From a checkpoint of a small transformer trained on Wikipedia: RMSNorm before each block.
Each number is 128 + 32 x the weight over its row's rms, rounded and kept within 0 to 255. Layers, rows and columns count from 0. Numbers have three digits each. The size before them is the row's rms in percent of the matrix's.

# v: layer 2 attention value, 256x256, rms 0.0761, rows 36-71, columns 128-191
# o: layer 2 attention output (transposed), 256x256, rms 0.106, rows 36-71, columns 128-191
# q: layer 2 attention query, 256x256, rms 0.0931, rows 64-127, columns 128-191
# k: layer 2 attention key, 256x256, rms 0.0947, rows 64-127, columns 128-191
v36 108:131118126145119123101187135120100129172133108168092159125178148158082081152125051107126132154111179088118125112112205143145121167168137134129146121130150129204147055169124153059151152073150128
o36 111:142124143131139117106104160146174095101071205128117108102129126130054122064159195130136143093147142187120172067111065111076159148117152175144119102154143192149073120115095135137146112153091137
v37 105:180100122110089178138143133146113128147098169123116133153122086120110128129140148149097150090120156175125113110077104085195166170137089161186135083101124138091178126152123127103131099166098153
o37 104:079122129150202092133103122138152115087191114093184113148111148117129155076092102100158138075099080131139033050135150131082105151099127124111151137137129111180077086120112134171163140139069139
v38 096:117112110182190068152138153117107067110079142107173197147116043090142112078131121115175122173173137098167101127107126137141138153138035103142120097131096140137166182138076145088106159112118184
o38 096:143132117099135150098070087105142091126097095096093073059102152095179089158090107120158157169089113030140120117066110138105158129108116095088142179126167105151057184095142153147107128075091102
v39 116:110146130129153148137116158171106131109143108149158161177144170140091141167190124121089130158125101173135149152116102149128116128037112113088145204100149060118176133174149142167217122148155146
o39 110:112079116107090128120138154087161140136137115090143108168089132174123146156103134165157131148116127112164113092103134064135148146186124092138149081123127153149174086127058108123147126110071135
v40 105:103119166136138087183132136159124140129182199128171115120100086150122112019154111099124124164150033088195108176157148114151146149120142100125158065114077158091134104090148115129101157122161135
o40 103:114082171114205129096082100170118155135105165152097111108102148133155115120113140127051096102143165100087146170111136057106156132151094093176129133170132067151135081193132109112144134116129146
v41 108:165084068120148148122094126104106148141172162209149104115128138129158104145081191133103085155108104153098132052143126115200116130163103126130099112115176053135120143129109151120178141154119198
o41 105:136143104170158098165134074101096140135178113109154141100118116102138115125124067131158148091120156117117204144112143147063115106103135142100126160153083152099150122094152113193125057148066136
v42 103:144116180094167094149120133132153113115122152174082136105115097148074106080098095124107108150152076131149106126104114126158107147105122201141071180094174113164215150096118063169102057100130157
o42 105:155126111143114119031160127101134147190120141067148160093111077115170121184157160159106136107086111136116116113154143146072194130172138059173140126100153023132089112152084097122142122146075119
v43 101:133131079149163148103099069091111170175100064181201164140121106121123164162174092123105107186126124128133143149088148112190107132111118143194072110077145186110174109118135125127147115143141172
o43 097:113124111162118190036156120185131128133140122120080092089141069143086154108093156071132109096173143096136188120100111070105171084142106171099145113132144153112086166182078162102126149063105158
v44 102:137122138164138159105133142121100181107049127087137121126194138141130159115142119091103081179189102107085176139130111104115110145083145148207144063115071136110075159145153087190158165152136105
o44 102:131162173146105151143124097095086118140153124125164107159127160137112160153133145151135107128174131206170102073135173131100184174151132088154154130180138151182092140123133131109101147149126113
v45 100:136116197131124114114156163116153130170103108142122130184139113119139115090140176117162149113171142098118142161154200165138194118119103132154113169136198146128080094144121225163105169071082112
o45 098:102098149105133176153092149129181095172083193126106102107122107107113168155169123101143110101110104076071130097162087127148086141105132134088167053083111129052092134127149086078114130168157153
v46 102:135191153100092096121097090146167123098127115133081155127153124142092106216188081088119054132126104118112174080100143121135110174048125117101107099060111179130103131164138150131106113163103129
o46 100:109122135134142132151147134118192134153081141068153084140074153136104097173137118150186119127166122097119182123097081140162162153110168058108152113129121144098113184159147084089123154086141153
v47 100:172082149125096119092133106155113087132110155116121130140159141181144121111174081077103089135156062151126175037093122088161160166060136078142127132098127121074184129075172084137117113123108099
o47 098:201125073133145166172159230135161147181105105124090131121170177061154097126151173129160128159089164167142170152118135098156145117138092085130094089141140116149116145185106171128142128137102160
v48 096:140147156099100125126102134137183122158113129152146129092168130108149120185139151097185140124142138186105091185175154072157106093081094162085128103163154136104141153106129180121149101176120072
o48 096:114129117144174194180157112129117163134120148171150086137175110128141149162131112128072151116108095099131112086148088175101204114140147109147154168086077070102146083149165232207069119081098094
v49 104:148122150129105114151187097064133157096089091171088151192139193131158190079102155078147163128141124212132176162068105113092153104158114110155159135117152095144158118130088094179113148106085157
o49 104:108138102162136128168194143111092107124141098096085122061096078084052201151070156134112171187089109137124095133184046102143131068122126104143125104137173159132088181127110138148123124163145091
v50 100:171129121116102158204112139128192182122131083035072134142079135106115126134124169158144115118156160130119127130160156161152132108080114181178092137138144172128151132087054137137147122092107103
o50 102:188162086137134140081132115102092096122187143059133125094126176080168123199183160137127168174141086027153154129131170131152097172119137080096142117074096100129136084150175091169105160138120093
v51 105:108120136062064134159119174078124100194102129124096106114124087136138097127193112115122191161100180099126094114119127179143164191134142112131167143131104114173110113165160156095142152158074189
o51 108:118155184097159129087132134158146140100149185133177192160140170144154090154130133100182084118112135162153155159123115115103159126109125178107134061104210133120130113064119140120083134126155163
v52 101:151125123087123141128121091104026120103083133125151149125122136164116122129106158033048128072064124153201149185144070148160140184179060140097118119135185056119139137156166104156082169075117082
o52 104:104148168165141091127145120093065068110137115165130149150163142190133129133139090102124103170162084160106149104125122124144148128138123124151135149172178107108162125119094125131100157159156125
v53 099:126152078182158133146159205116156147084117129155092154119101128128146177050088106143140135105124085126189088102140123185166125087128164117147162071146160155115156111076160092097135101129144096
o53 103:130155119105118125116131139103083112131132071135134136181191121091146098130136123107170065092122181122196156110129085112156135173123105144098112168143142102092135086092118171161159084091133128
v54 108:128117109157142137142132136117187117111120136161078122135104125161153116104114146172149127190153122170114151196126126141174132162162199159129102118145103125060145092162161102087163129159151103
o54 104:078135123156166126113100151158067066113168116116103121140141154146160125149115135165125115085175118086123139105074121144148085210114100147090123123089118135155129127106122153130137173131158150
v55 104:150158142111170101083110110139121106162134142161148140111154129087177134162082092121123189174092053123116101175105137114178135132123136109084104157140133146153131138171105145117110116175091104
o55 106:099055149076151103176088103123173186104085053143140079138124118147084139132153131109163164086114134104159166074118077136089150150123088171169117122105100126074116121153148108184185167129140126
v56 095:130115075113115139122155194142095109156112151090076142170179137143083140178151095089106114150122155069188121059101114116187139098083080091098145132147118092090123100128132088133131173099178067
o56 100:106095125092117088128126139136149100111046088194155138153097161091150126125121146082146153187130112128195120134061197121128102150196090148109127097093098133159120148098148119171119160081101170
v57 102:154153127145106130108086105189169139137135147110144064159167106142191144121119149127101091101090120173150095163107089106139084132128110105166089176112137126127133087091147124168120177133143158
o57 105:060147158095156165180131091111198156142093107151127109142186163145158104151192114135170151113086117102150133122185149110158114077134159134097128182146104127141148148129174103136156168155135181
v58 110:099072155128125119123106114119133099145119152093123162168087130085193147138112195136119094118165023071109171189103098141172134152082136127159102129131073116140116152102087164110133114096158162
o58 106:149157126149143130125116138143185092128107110085148152164145111123099109137101169108127109173137170111112112144094139124133110086124088121115145074189188156134173122141134117142131121186144124
v59 105:105053104094095079134119142125142126112099058191130086141153171128127132102098113116086120163151093094140123161074192152134110122128154142123150160116103139114097126113063125108133122197149110
o59 104:248100104143107080131131163082116118120209161158103068113178104155104044144095132143134093130128080196132188122145104162144139168061146167124088110166104121171125111075137097143178178105146106
v60 101:153120125140154144150128111100113099157106162101122094106075168105110133111051132127134131146182153161137108125118154179121118052127141127125104151102165098062188124162124091193112115133197126
o60 104:179143092130142128149095195181139153194112069102126102070122112139153087068157099120165081183112105166142203125168167082174111095144156154104129152061119181129146123114074089114147177095138118
v61 098:163142077112180146118099147149097089145114168146105084157101134156090163160103076075068172066150158072128160180131124155107123153186173164172142162097111066080172172153148148134121100165079121
o61 104:150103167092084077119126181124154093091123079130082145168100104114171076097174074160138157144107122151164163104165158079125188153130102117155107146143113153166142095113168142126175123131101100
v62 097:126097162113120117110083130078106143062140168107075099121075188124109135146202084113107155123094107101107120186131129141149121163074202058136132100158143134146134051125117122131134151151126153
o62 098:138104109125151144130201121196135142142174104142163127111140149133122141120145171195082129141113078215165096158115113141123194127204136184143215138118111196137169172157134110081141147138145126
v63 101:128154151170180133078127157124103156108119138173205145126118134131055101168136163114109127095129158123142084078087186160078122133089139142104130182106157129095137119134146180081170113142153175
o63 101:065139130077103101094173112058202085104152135137090157079146158125096090123127106131119114143091126165180081090151164161111112054114184125143075127181095173127215135141095137165133191108105097
q64 086:101172126139131139093090125115179130114143139104119095107158144192123119175243131165145121129127113060098108121097139098132056102164055130132164105151105131148089163116154129156121151100081155
k64 101:160121064075143137126187079113158136160149094109150114111121121153135177149134088158123166173131164160112066099157072047108147153081166163154097081153134123194123099171111119077170066167088127
q65 114:135124144162093131046151155120098140097114122136127116099126137162195165123117162191168073106111141108134115122119147131061186120131122126125144128189120124177106136180188125137157146156125173
k65 114:101134077100077168078101156088106175136144140097089100172101166110073154133183140160171106141167073159139142102117195167134145141083114129149128167140099152121180131131094106133156180163071122
q66 101:141170129126140118124062136116157101104129104141089088125125137122143139150157198156101136142123161138122133141115156144154152123117070099092110056182138186124147192170113162130079132162096154
k66 096:110144103107155180181103091143072173134163122163213171123059170143142110144127116134138113114091067104146100123077072115182160118076138147085112117151107171152155101109127133123142068127081008
q67 113:176122125114111110144148133151109128141165094151161153174054115102132060147083124084125114103103081137128180136075130160168141189150117132117123116178125078142143103159074177109149138111139134
k67 114:150113120213119114115114106171145128135129177101133117111128131109206112120136094104070134106127189140103130124214112147111124124108166096116120140127095106166148220094130095138085104134117085
q68 102:102119139144149151100107100135152159149169156130156129121150044141158161134118064094148123129134143104129070166169123128161135130170164114129151129099124113124075152049114154125099126106129080
k68 097:164120150094126141163127095127147113137037106115146151160094114170128143098145130130133146101140130168123103202075129101124178110158121131083117136132091105105174097139053109097125128168138129
q69 108:158139101225107133106154096160077165146100130107120132098129149139125067113136079119142141112139122108158129134023146155034169117152122144139119111041109091137129111124137099175122123146124123
k69 109:158161164127057127119119119126087057120134127077120147103112114073151145132195134061089121095143151163158116133072117103122171124107156155146145186172126120176124196149150154153131112120108097
q70 104:139171102126146111085203119097200133112146118128218185124129160093146090122102128137112062127087127143130137145203128140096083142129105128145112162152126148088143139081139068140128128084114089
k70 108:109163135139087139136071140145147143130155116152104155191106133163127115060089139138158129175139078142113121144133047103157104105043118114116110077089152131082087099111127133150102155165169147
q71 109:149088115164138167123177199143160162185143086173146109179172125174136092127136125133099158094074155182123083166100143095128098165133145059145117099108153116169138110149128144139104140092117087
k71 111:070118147184145128114165188040145160160144123111102147055114167142139158148156129098114124129054179100072154088109120094087167161115170079089194116129114155083171093131090163164156131126112127
q72 115:145151084102084132201137164057129168155148112081091161105166143150195081106123190047159134122134117128151084138081135094083165143135160133072095112154065128125126081123090126123071112139123144
k72 115:114089146088098128109104119064159148115111121158163122191183104095115090202144088184072141087145191105124120082147117097117088112138129122159133112081182097140099115109139115134079138129105137
q73 112:162091110105090155102083107097172131151214130173138153109111076161106105195129164152134117151122147112124074123148155067124135113138129133131145148162127148069069113078188135141128192130194151
k73 119:093136088086109096138178118120147162156118142113198092146088079168096165125095116095147130130152144092137142104152115194114125128151131189147161195166083119155143148175120197119121136142160125
q74 106:133116100120153152059168114146142091129133132103145122107109168161124159158128187141146113111122140107139106111189077146128121105125094099092105113130121068170199123164166091134123143151132079
k74 110:164168126094091151139141114098082141142106209120137193109156102153189109115126118140132110109126097078104163157191085126082131171120164084114087112154186095061105074127095117080074143093139202
q75 115:093181096111109144104176148128079161082120166113183125142151172166139160075133104137139116113100107081113134157123127091134121138108108122121081191098155150138109115117054089159081119149103122
k75 109:148123141101106089107077066091141147127176164140156138105130168131086114156127138125127056139143155084113126101111172159144159109118125158130102122157144056127065177139164131181131125183091118
q76 100:171122095147113124117138193134127065122087118126165141113136098171104056134167141112140101112113111199168141136216179129100176143127211174119090104136121119185133138111134160136113127096125126
k76 110:084176140131166102112189090128162141128156083173133106116181138100136164107143103085095152118116117126127117196167128091110180074186067109133142146086128100081110104146140126087132103135123164
q77 112:154069089132122160150152100107132093117161144115084071080182087127093091115134191135126118094119118100146144102052111107067078132160121137117117093108126085131120155132110122157157117143146134
k77 118:115085135106140177137087145127166111098108170102162188116130106154157164164064154116085145157151111123137151153076113135118137147087136141097126111166112123111106096142143115171100116150098109
q78 109:094145116138138148115140120193098137143155128129115097120107086093162109117086124114125070129159084130096135128146156164098020147113091099173126148066123204098066103129117163140078070081133170
k78 118:108142139183146083135100167123218129101159152055154171069166119109072134082161168139108057103156123145128132066157115091075149164113124151115152129089228111119132137116151109091130075143150156
q79 104:186103088124104139162151130126215098115089096123151140063105131135118111141093118145120144184163127136173173127115126093108156091197126072097131106116120141135123155061119154174153153149178127
k79 106:115169108134137108085120096061141138087121128109143119118137153072085168125139126093114144182100079145102096164131082133111139128117136070155105167108127081168200187121153150091105118147160126
q80 113:107161113080094133082094145149104126100142124066154236186179131167146186195123112118093146129163029140133106118037145071147064135151084166109110132083144123117108131153172103097121113128116135
k80 109:131148150108089049136084114158137157117116092151080126137127175180109111156107099102137147064136102109125133131151167146074144113165145105110149048172162113127098128101138151185172110111153139
q81 110:168153096109087107127111093177130147154127100114100188206198154148058109098139145111114108107076173117070119099152131107119120166120172099180135176127138111126123102147146168142134095185099147
k81 113:134109108168101109095063193084134082140131124130078125094101127107103197146113169099168133126174136183169132127152167123087161098084111125147141109148126135124087161109150098104095128085049118
q82 110:114130154152138176127192101093132146161150157166129163152199071075107158085156121088113115151104074164096172107149140168148173114135094101134103062129168109200123165152110094138146236118200112
k82 108:130160122168130140128103139097179116144122104129051071182081146109102112187177104150188101114096112091078089121128165108098158185128122106145129155127209108148160124134122105187131112167145111
q83 116:081129145095120125088179183090075096158125131207139111148091138135081136153083152134139068113177085190105092139118118148149157167138107099089128121100131111205133115131076151093171126098159182
k83 113:144148140175150170132148180095106089178098118087125090154148225106225091126129075113158123151167127139137149051084101101145159121110124137131160149145175151151158143115157138083116120103170189
q84 107:094166169134113070127094072081153145090147153053086104111173099157085183143112098094141129162204117129089118088126084113114077148138142117156143126133138115160146083120089118198180188105142155
k84 114:186146123118101170143097096160172143127054116091145103144134086109116130081095136139122135166128133122112073089106135114116109183090202123039224128081156130124113098142144111180077139113107054
q85 100:153160129129080198148121121138192101174097117148098118156135142130095093109138220104150118131128090104079160178099140139140149140106165155150082144109188127096148135157052091149115166143122168
k85 119:154058097083113119137129134138136137101095108164163117143128153119082174190101112135173194186142094093164107112181116144053140169134128130137069111139141083132145178143149100174115104117168139
q86 111:165133107118128102061154114132127125098158106069143133109126123101084137119194146111141160129081128141147130105134143087097131108141157117168145127174117139205135129107160133116078088217130209
k86 110:113076150145131099130151107136206142112099128151114150129132216182076133135122092230171149157142107147148155172087130105056145101146111114099156160166091105176099170135086138109124111163065090
q87 104:173162145105115125094150176143146090085120106100101130089070093128112093091112160137129097155141172117087204112177137123113104098160156125149178138126143193028133130149080109138034101113132128
k87 110:108172124177098110183107100106059139127140138133139135085174168078126091128096138143103200065091085131147194109121094148175163142124108128134138129062125083102110161157131111153148107166122088
q88 111:152092112124108171131125184133115114178130157152146123134108127147116135103115148161173082118176121144181120144123141170086098122178088099131100135146178121136097156158174129169063170079043133
k88 115:125145134141128113139158181127135139131114172166129121174114164144174133185067187098090126042171106131084117146085137084120158120080072129150121156164183097102102150105140057149158110129119074
q89 110:081092184116140109120149179086155128089174113107068148149137123185147158092137116134114122081134126160122103090087191146173201110094115160144113110142162116170106125163142170070158116077135130
k89 112:157116122183132132119144108091103172134137115096161141137123131088123151117127151175138131172125106121105088141163162131165115107129122076123146158144106097111176100108080171204088171126071122
q90 118:158138034112083125117130147136151138161125089139122133120176089101090091176125028122100121104190099106125084175157136160139085154127173132114163112029153165127107119072109135090097138113084185
k90 114:189089148082139048138138101131104129144103068088094130205121121120170193161144135121096140139108163155118154073121165124098100131193109140101158187166189143055098131151163101137088132093121111
q91 110:116116140147167132088144165145066138115146182099140127153116095128129096101106157108128134131063097081140113178221099146044182148138144132128142162125129108185115162124140095134115112088131118
k91 109:130109135154109130133157159143073128116128184154129133104156118084139121139169128135112192124183119137109170087120174125140146124165081120070193147160124102090138092112157155102144194214095112
q92 117:083112078142181123122121139118130191125088078064139165113164132154087080170137161084128162170150132102105154114108154109127172101143109139148094118125130079120114126145200181121114173227159153
k92 118:126130127151078085146101108102082110156098118135133119119069158095111079103133099103125085110145137170119131128068193130078106105141148054122114134097144192133136111133139065132145146129120175
q93 119:156125090106134146115154082134119118128090118137166111146096155163135157097176143168134165144177089103069142139151202108128155101145139113161124167154116101114134102077144186102144150127126117
k93 121:124102193124195147143081126146087159120166084166084100104168092072088109139113154120130095101132118143176112062135119095144080104161121162072157091071131141132145180139101147120127074103139115
q94 108:143176088137129154141165158141039149139174128116117073144109101116154118101066138164146156134134176141134151123077144124161124126068122142022134115125081093056139136135085074132095159163157128
k94 109:158119105091080152085125166113102159150107104110093132088111089083103076197103138077076120156111120164163135144215119172154081086109123063157138132104186106109111138154195160155196106110110173
q95 114:179178108149141075183180111143092118145133084134051039118046122172122149169132113139128121089135127175102100138147158088192102129123053109107136153146154106174122170124152110129157174163155133
k95 114:143158086096129211149136073139124113103079110098099160166163141110109124105146198110175077114102094125162122059125139124112123161124090153087088185067112137131125093169134151127103020104152179
q96 103:168139062173131163181152167101097182113124095098187137189102133061159131166094130086084147136064127118131136116122133157158133120151070086113112138152109175097099158158135122137123143078166149
k96 100:125123167107135160105166149160095140156159137086086121114184119102177097120109127104168108119146142070158133130125127138119121174084085088111177136145158102127115115099172119117121082161165133
q97 097:103117158142138134161097105150153117133069105134126104189116144088107135094074114113139074192058155182160086141129131166156093107070114157118110072103114187069046138121153139091068177144189097
k97 109:154132114210099119118061123147107093083076154095123201092130096143133133152158107165137164100108108139153096141130128137115155081145123092150068164103095093143130142197129085125127195211105150
q98 105:132078143050132172109149065138090149112128146115130134152087174155114108074112156137119088149135072171071164135172089115133090091095145145121141121134127076107119106105087176115108195132128059
k98 110:151096124145113129115164096146187086135128104118126152092156116086166095112068123154178105100154138073148142115157159117089127113168151144071090138097139136152094185139184177119117114137147230
q99 104:088130099106071103109105095085106091136146156137135105113107124131091110115176171132145026103089109082101169167149109166167087152136134182199116078117127069106094045088148120146107075129165077
k99 099:144098135102153154079141121174099169084139116118128162145164153149084099131134102169096096125097117115141105125129126078188105156122127070092064137114151052090066089174143131189156129159099138
q100 102:092118164157141150114109113200169076139076155200101165179168122137137169115121093138115112159093116087161201128149172138086111114100167109099110173116134120189128099115121115130114156143130114
k100 111:055172118069099148103145103130110186098147137172132131104122149127139126101116156138133147116106123165039162149144106104164069121141115110162159133123127127095142167170094171155146143139087106
q101 108:136127155136108086102115165145157127130100105099162094109136135137136109113122132189117070137209090174130075082125121171121093121202194152111150137195083086156128117070182109081135092112091134
k101 103:125148127130095132136122177069171148125125092153115081090136154139142112143067170060171180088154153137099159160077070138121129139144127118126092104091123114117109097159143138101122136092153118
q102 107:104083092140141120166134170110183142073149103110141024126132163098123128138105120121117144181117092183154151183145128162152139210074078082092099126168093136129137152131137104142129196121097124
k102 104:170164129181155163141159093164221118154060118119130152114117149159178117139134134125105139149113096047079124080147078110140035123151139170130125136116133103152158143179168131132156228127094152
q103 110:108083107116109081147135158125158097120197127091131111145147088158222117124106118168157175062090127096161099081165162137146145147127093148120112071094141111186133099113114159199115125109109104
k103 110:123138083126074180122138155104150111083131136146128148207123115120136122122143093126080075153064150091158155090134130123151085127091129115105112104110074093115126108105134175149118107088160131
q104 112:136164054172099142171125176088117153187145134146101119111126180092086093162171118137071167128089078149155069079128111111151177122171125136106091176159101093153116102123161126135061169167147109
k104 114:092160121110135138173158104081113127149124107099157087129144075157135126105116108096107110133132099138120118104124114208169103176132162135112149076111106096125109108111118126073169078110155102
q105 115:099123149070181123123110145083126061084145123170170110110109112149109149110144113162147157134119162173121114106127141152109152181134168178178109096110154120063104143145109095106017150169164088
k105 109:082083136118174147119085120104102109107120166195153112128144131179083097102125145135093142171118056090141145125132183149138107099087147105107093118100116122137104087083148109093171149127094135
q106 099:045128140136110146102138145175156096098145149108089113157068134154122090128117099161138159119115096107135137143121110164110145085199120083174137165168120102118177160123195173118172084130116095
k106 107:148092149098092148095091075100134117097109095128067151136100136089213101148139130137146110127133117135170078148088169155141142143150127141079156090137188129129166113147104145090151146096132090
q107 112:129126156134182095160140088078109145158106157120108104101097156165123100131150174149118146105161126075159099174147105080075151128026081125127110168060185098167101095104105141101115142103105121
k107 106:149091098097046077127071125106091163142080111091215120111146067084084148106181145113106157111159175093148112102128106102165122132093147140177120140156166149139094121144110146150163130201065099
q108 112:160188134073148098139124096116166149144127114145143142196107091117179125133161098144164126074104091113134112131154108069160123218104124075110101056131147130147149145177119118146120175132135151
k108 114:115099140093135166095130111084132183129096171155100084122184156141085109103138117145068059107148109147145108079107083127162118159142153132130098121120174193124118141144137097054141124075146095
q109 121:087135070079111111140143156147097098121141148137159106153111120106223083104138149114149155146118110108140125170101127120085115188138134171159176120120121096102126089142132108115134147169122108
k109 118:112117146121139129136122123168149086108082163192116118149147147082008119181128097151148156148154134126122134116146152143131143173151046130105093165113095151167168099112101167141144147110121099
q110 109:042151122147122066148123178106133130128139136153128174129110158101097110140145161144116068172156155082148132179160142147131115082123105119140039147139127103089097063103126115113126152177114094
k110 104:095097108099113222111148063098107139163116105137109093136105108114152124073119180075167171159194079118067145167133110066120115072102102156136116127097137109131105119139144121147127099152115146
q111 111:155135147108049144175144132152110126091080115135118144116079147115100167152132124080075141109171117120106147166108166147114148180176196145066125091096184106067174152169124158182077133105090098
k111 112:092079133172136142126145144153151056151110147096145028164107139144140184175142055117129117124138124152110152126138116178115107069076153141176093100111128157060123093147156150222137071201094123
q112 111:108123083125142157148106091111137110170118107148110079105091103103103124143144154112073174183163143156121118117114141153131131091058105172110131152088173138134106135110123063183133093121118122
k112 112:152155140145114096147131173152165126084132078133192170164111141122123128071079071063136101151168106149103146126058146109082123106204080137142092128109107131117125099141110128097111132210101121
q113 111:103105069154140117101154120126142165133157122099156080073143165100067132166191168130163160114149143135119152107096101072139079145181097143152157120116160062064146114171098115195064146103142208
k113 106:086141108072158155147120099128116093134118138158071153185121151159057106158177152099146132091118091143092134119103118207110188107157127140119111108192124078174102122144140098160138138101137100
q114 106:115159163105147108065189094142096100144123076172105162091117144172166170113147096096073135047153138143117150113124088132114152183199158107108087044160118185122121122079061174110134167086140177
k114 106:089113087120153136131152175085097098116154112118147129114158149123106077145124128165193174147131129098094142142154169087153117124100161094072142171062136110140170142143115144144140136123080133
q115 118:160194112109155110164129140106077179155146111127144113175166165126120176122133176142117110155128106178108085059148106113101118132096088128134090100133105214152125071155098051092131099103115113
k115 116:138156090177154101136156115158055123125071199126102152133121100179203133082129171062175149120108110180154104130060134133148140105144112157191159092115160151189069145107123127138158149175169161
q116 106:090169135128158149142087130187133133116141072122151154125097083140154109102144085166113075047135130093149145132091150091093177105118067132086117111151097080143114148117146092140214117157101104
k116 111:174135132122157169168108146139098144148185082131134152159151138136150113118092129102103130145109068171144147091158082160101164123085163128100145131124115191151094129103129175129081109136093114
q117 113:114107177140101130125134064107117133091119114153112118071188143165108133153146112154161127067109151082117070119126157194128133135144108197122110147104127137104130168139137100139189145191166086
k117 109:158215142143145096174114086118101134128155130159125133206150092138140092111152137123122065154113185163148090127146103149163173077074101107084144156145182153112109071122118122109060096131126114
q118 108:128167145106167148089113121129163168089102112156082117121102091120131166117104119119149120156137069129181169145129151115094172073079156101089107204112118105157149156140112083115080121138031136
k118 110:160112085191145125109150137143142105139133116109158131133173114159170169152095149108109107088143115217141198139165093222104054190171112171153134100170131136093126106112195193122119164136151055
q119 112:126170160190179148121093168146138196132142126163090124153133119067100162138140070103150073177070090134117094158103129100104157162164121150159155189096071154129084161155168095091039119142133118
k119 109:134143098078113043143104161110126165126116157127136063107164109116140123178134123188154086156120140170177062095113138149086054116126172146135093155136163135101099112148157142126131191148066111
q120 126:116103066132146120125139120107117148174149072091142108202108094108146154154081161154157083100084108135145149171146150170112144165112128099182152112099093074134110117132133203053128138127125110
k120 117:096145104154120158120150135152151089125098187164125163171190125169111094092115178131109157142078133152139136082085143115139113144137102064094096128097101136037168173159100110133139099084134161
q121 107:150115119132092083105154125141058132129124143131150087128117113117170174213088118132164102119120142118139157138183148147096127088117159155118113120146092119175060134179169134101097145152122053
k121 107:162134099144107069097201143120072127151173126124063171068112128170117123163151090162133153126118018144087092118147126094137148112169128152144087093147146107117088104121113128151134119122169127
q122 121:144160144131180188186104171136126108162130159091109083123107134116114121115130086134080124127155124133096171142160115098159052086117168099136122164165186153082111107172197127095173122123130125
k122 116:173129191133113115049109129134164103142139096101142122161163147136113134091088108089108130104127165173085103147169165141085147110119152103108083126138100155112145146122114076108139180135154158
q123 118:115139086155110135140134174127184099143141141114131128153123167120129158191131157166162070141117147175150108138077105099099170143119153148121152133117088094103147045135123158143192178134119100
k123 118:086121146128116083154100123079073223126094095204160098099148144126120112162159100081132137166140064166101140105116122177080169112105171142105145092144129105065153168090086167146139153105186121
q124 111:112132107204159188168121088091134114193159089106128159144127154123132123144094167104106173114144092138142084120149046171158076153102072150139142058196104095117091098124142113146131050131144067
k124 107:218102104146111107153156062158122119163148137146122088154116111165090132132124117112110155162128140172152145148160101117143104081150117108147104130147095044121072115159157140074130178143098149
q125 116:099171117143116115140139145110115112088101149170076148121175136112108135179118141164103145194170166101131145189172120124110140117095177046204188086144161123114138141153098111130155160101118080
k125 112:110130165162164150167119167145071132159146119183077085121117178173104167104158162173153115124131100190111101086085109114171111176105122135142128103155118152139134083198179108099166162101105147
q126 118:143128147071128157103132143129152111090132214086086084159169148101141121172153163127132106129134147115134134196136138193111143113117120119196143173105100148114155132143082132173105105117174110
k126 116:073107116091169121154143088128139179205158071110109163105071168160180166044121138114109146168038117163113150087154110094145159143067137135110087142111087087102135101110178144117148159090084090
q127 107:105147054121098128144200149138094130161084081148132121114170088046029143138154128071090147091135146144103136174125107092178141129120167163144166147128074139106102121127113146149138135080123063
k127 110:137164139104106133082105094129113087097095164157138083137145108094071144151084117177134161131145108147061137120078139150160121084110146117184120135167130181058147050210122146102140143110067128
v64 112:108083137146116148125146129123106132104188168107201138082137100182094178089138119128167101172076185128117157112115120079109079047116128140141150059128120089157162120180154128132118115158073095
o64 118:148170144116086122161177127167152159154060121103120106156079153090102081115112141097037105097096145135130099118185134151098141127199129072142093139176156137108102141081099075121121146159117112
v65 111:157119065096152122134095129082139089198070111172104114125149151119107060097057136142146163064110131124141110109124141149132085147090154069122134126099091137093106127139090187143132164155137157
o65 115:103092162130119108134160080104116172135097056116198066096119125078122169195193130137111137109085097125129137123081219128115121122112154058118171172164138116171128185090170126134122121093175149
v66 105:202188110115146157121109125119104150168150130082092076138161146169159128167083188106131141123152091094108090106151149152085150109173157093137158096180143176124128137179103061142173115150158082
o66 107:095135105116010087105118117126129193121210194178146095145150107102179075153099066151072145114116153149144114095133115103168175144152158071145137191052150185099119097076119113156081159132120115
v67 109:106095158172119130097144133176117179119159154125124111162165117098176133123166148123138114094104148136131205229092104062125128071066134112129141150159099129101133059130125133078127107123194126
o67 110:106146093132117127067170133111097140156156076158079137098098160161023123117117078134180129082132152147077084061091173118141115110172115096124082153074110133133111169143169137131144121098063130
v68 106:047121109120142134107149116147142092131174120109184146187112134084157114133109137097175131143169057124129133111153069092126193142100137110130133150138122090131129114133132150132127093178195168
o68 112:146112122079146091093122144133125145178095164104104091096147105163191116135085129172147116190107114175140147149087127119206061106157109147132107134084114096129157116189105104164074145154107085
v69 110:105169133130133106100152145053122127130132100134198137123176064155082117165109138122108114147120106086111127116165155142132151104139149135153115089081127133146156166123112145075123185156189084
o69 120:142146143106180170190067101152098162070151128152147105099166105076106084095207137129095111104130139134142149119130093094099124112160081114114178164151161137090067169147124151119135061116122118
v70 105:095111167122051144167098151158153090213070184121124081163153133123157150121094126124117129123093191125099138130061070144116162082071174110143159147141162076140119147186090116115100106161105101
o70 107:131167066133075152092174122074152144132167128163134144105129111139138109196144111097131161104089123115173140169146154091119081082204143186129145124094070171125096103093193143150169139092084113
v71 108:124138133098162146151174091190167139131163099158164152147153140108104119130109153102105121135131128098130119081128117126165144125086144074169125123118128159212161098100113132148117139079201141
o71 115:118120093152107065134137163172104039117177151095130102118120131129130174131115065123160170131138138170060144123128179129121149182117150201129110172140116187148126234143168160139111132100102106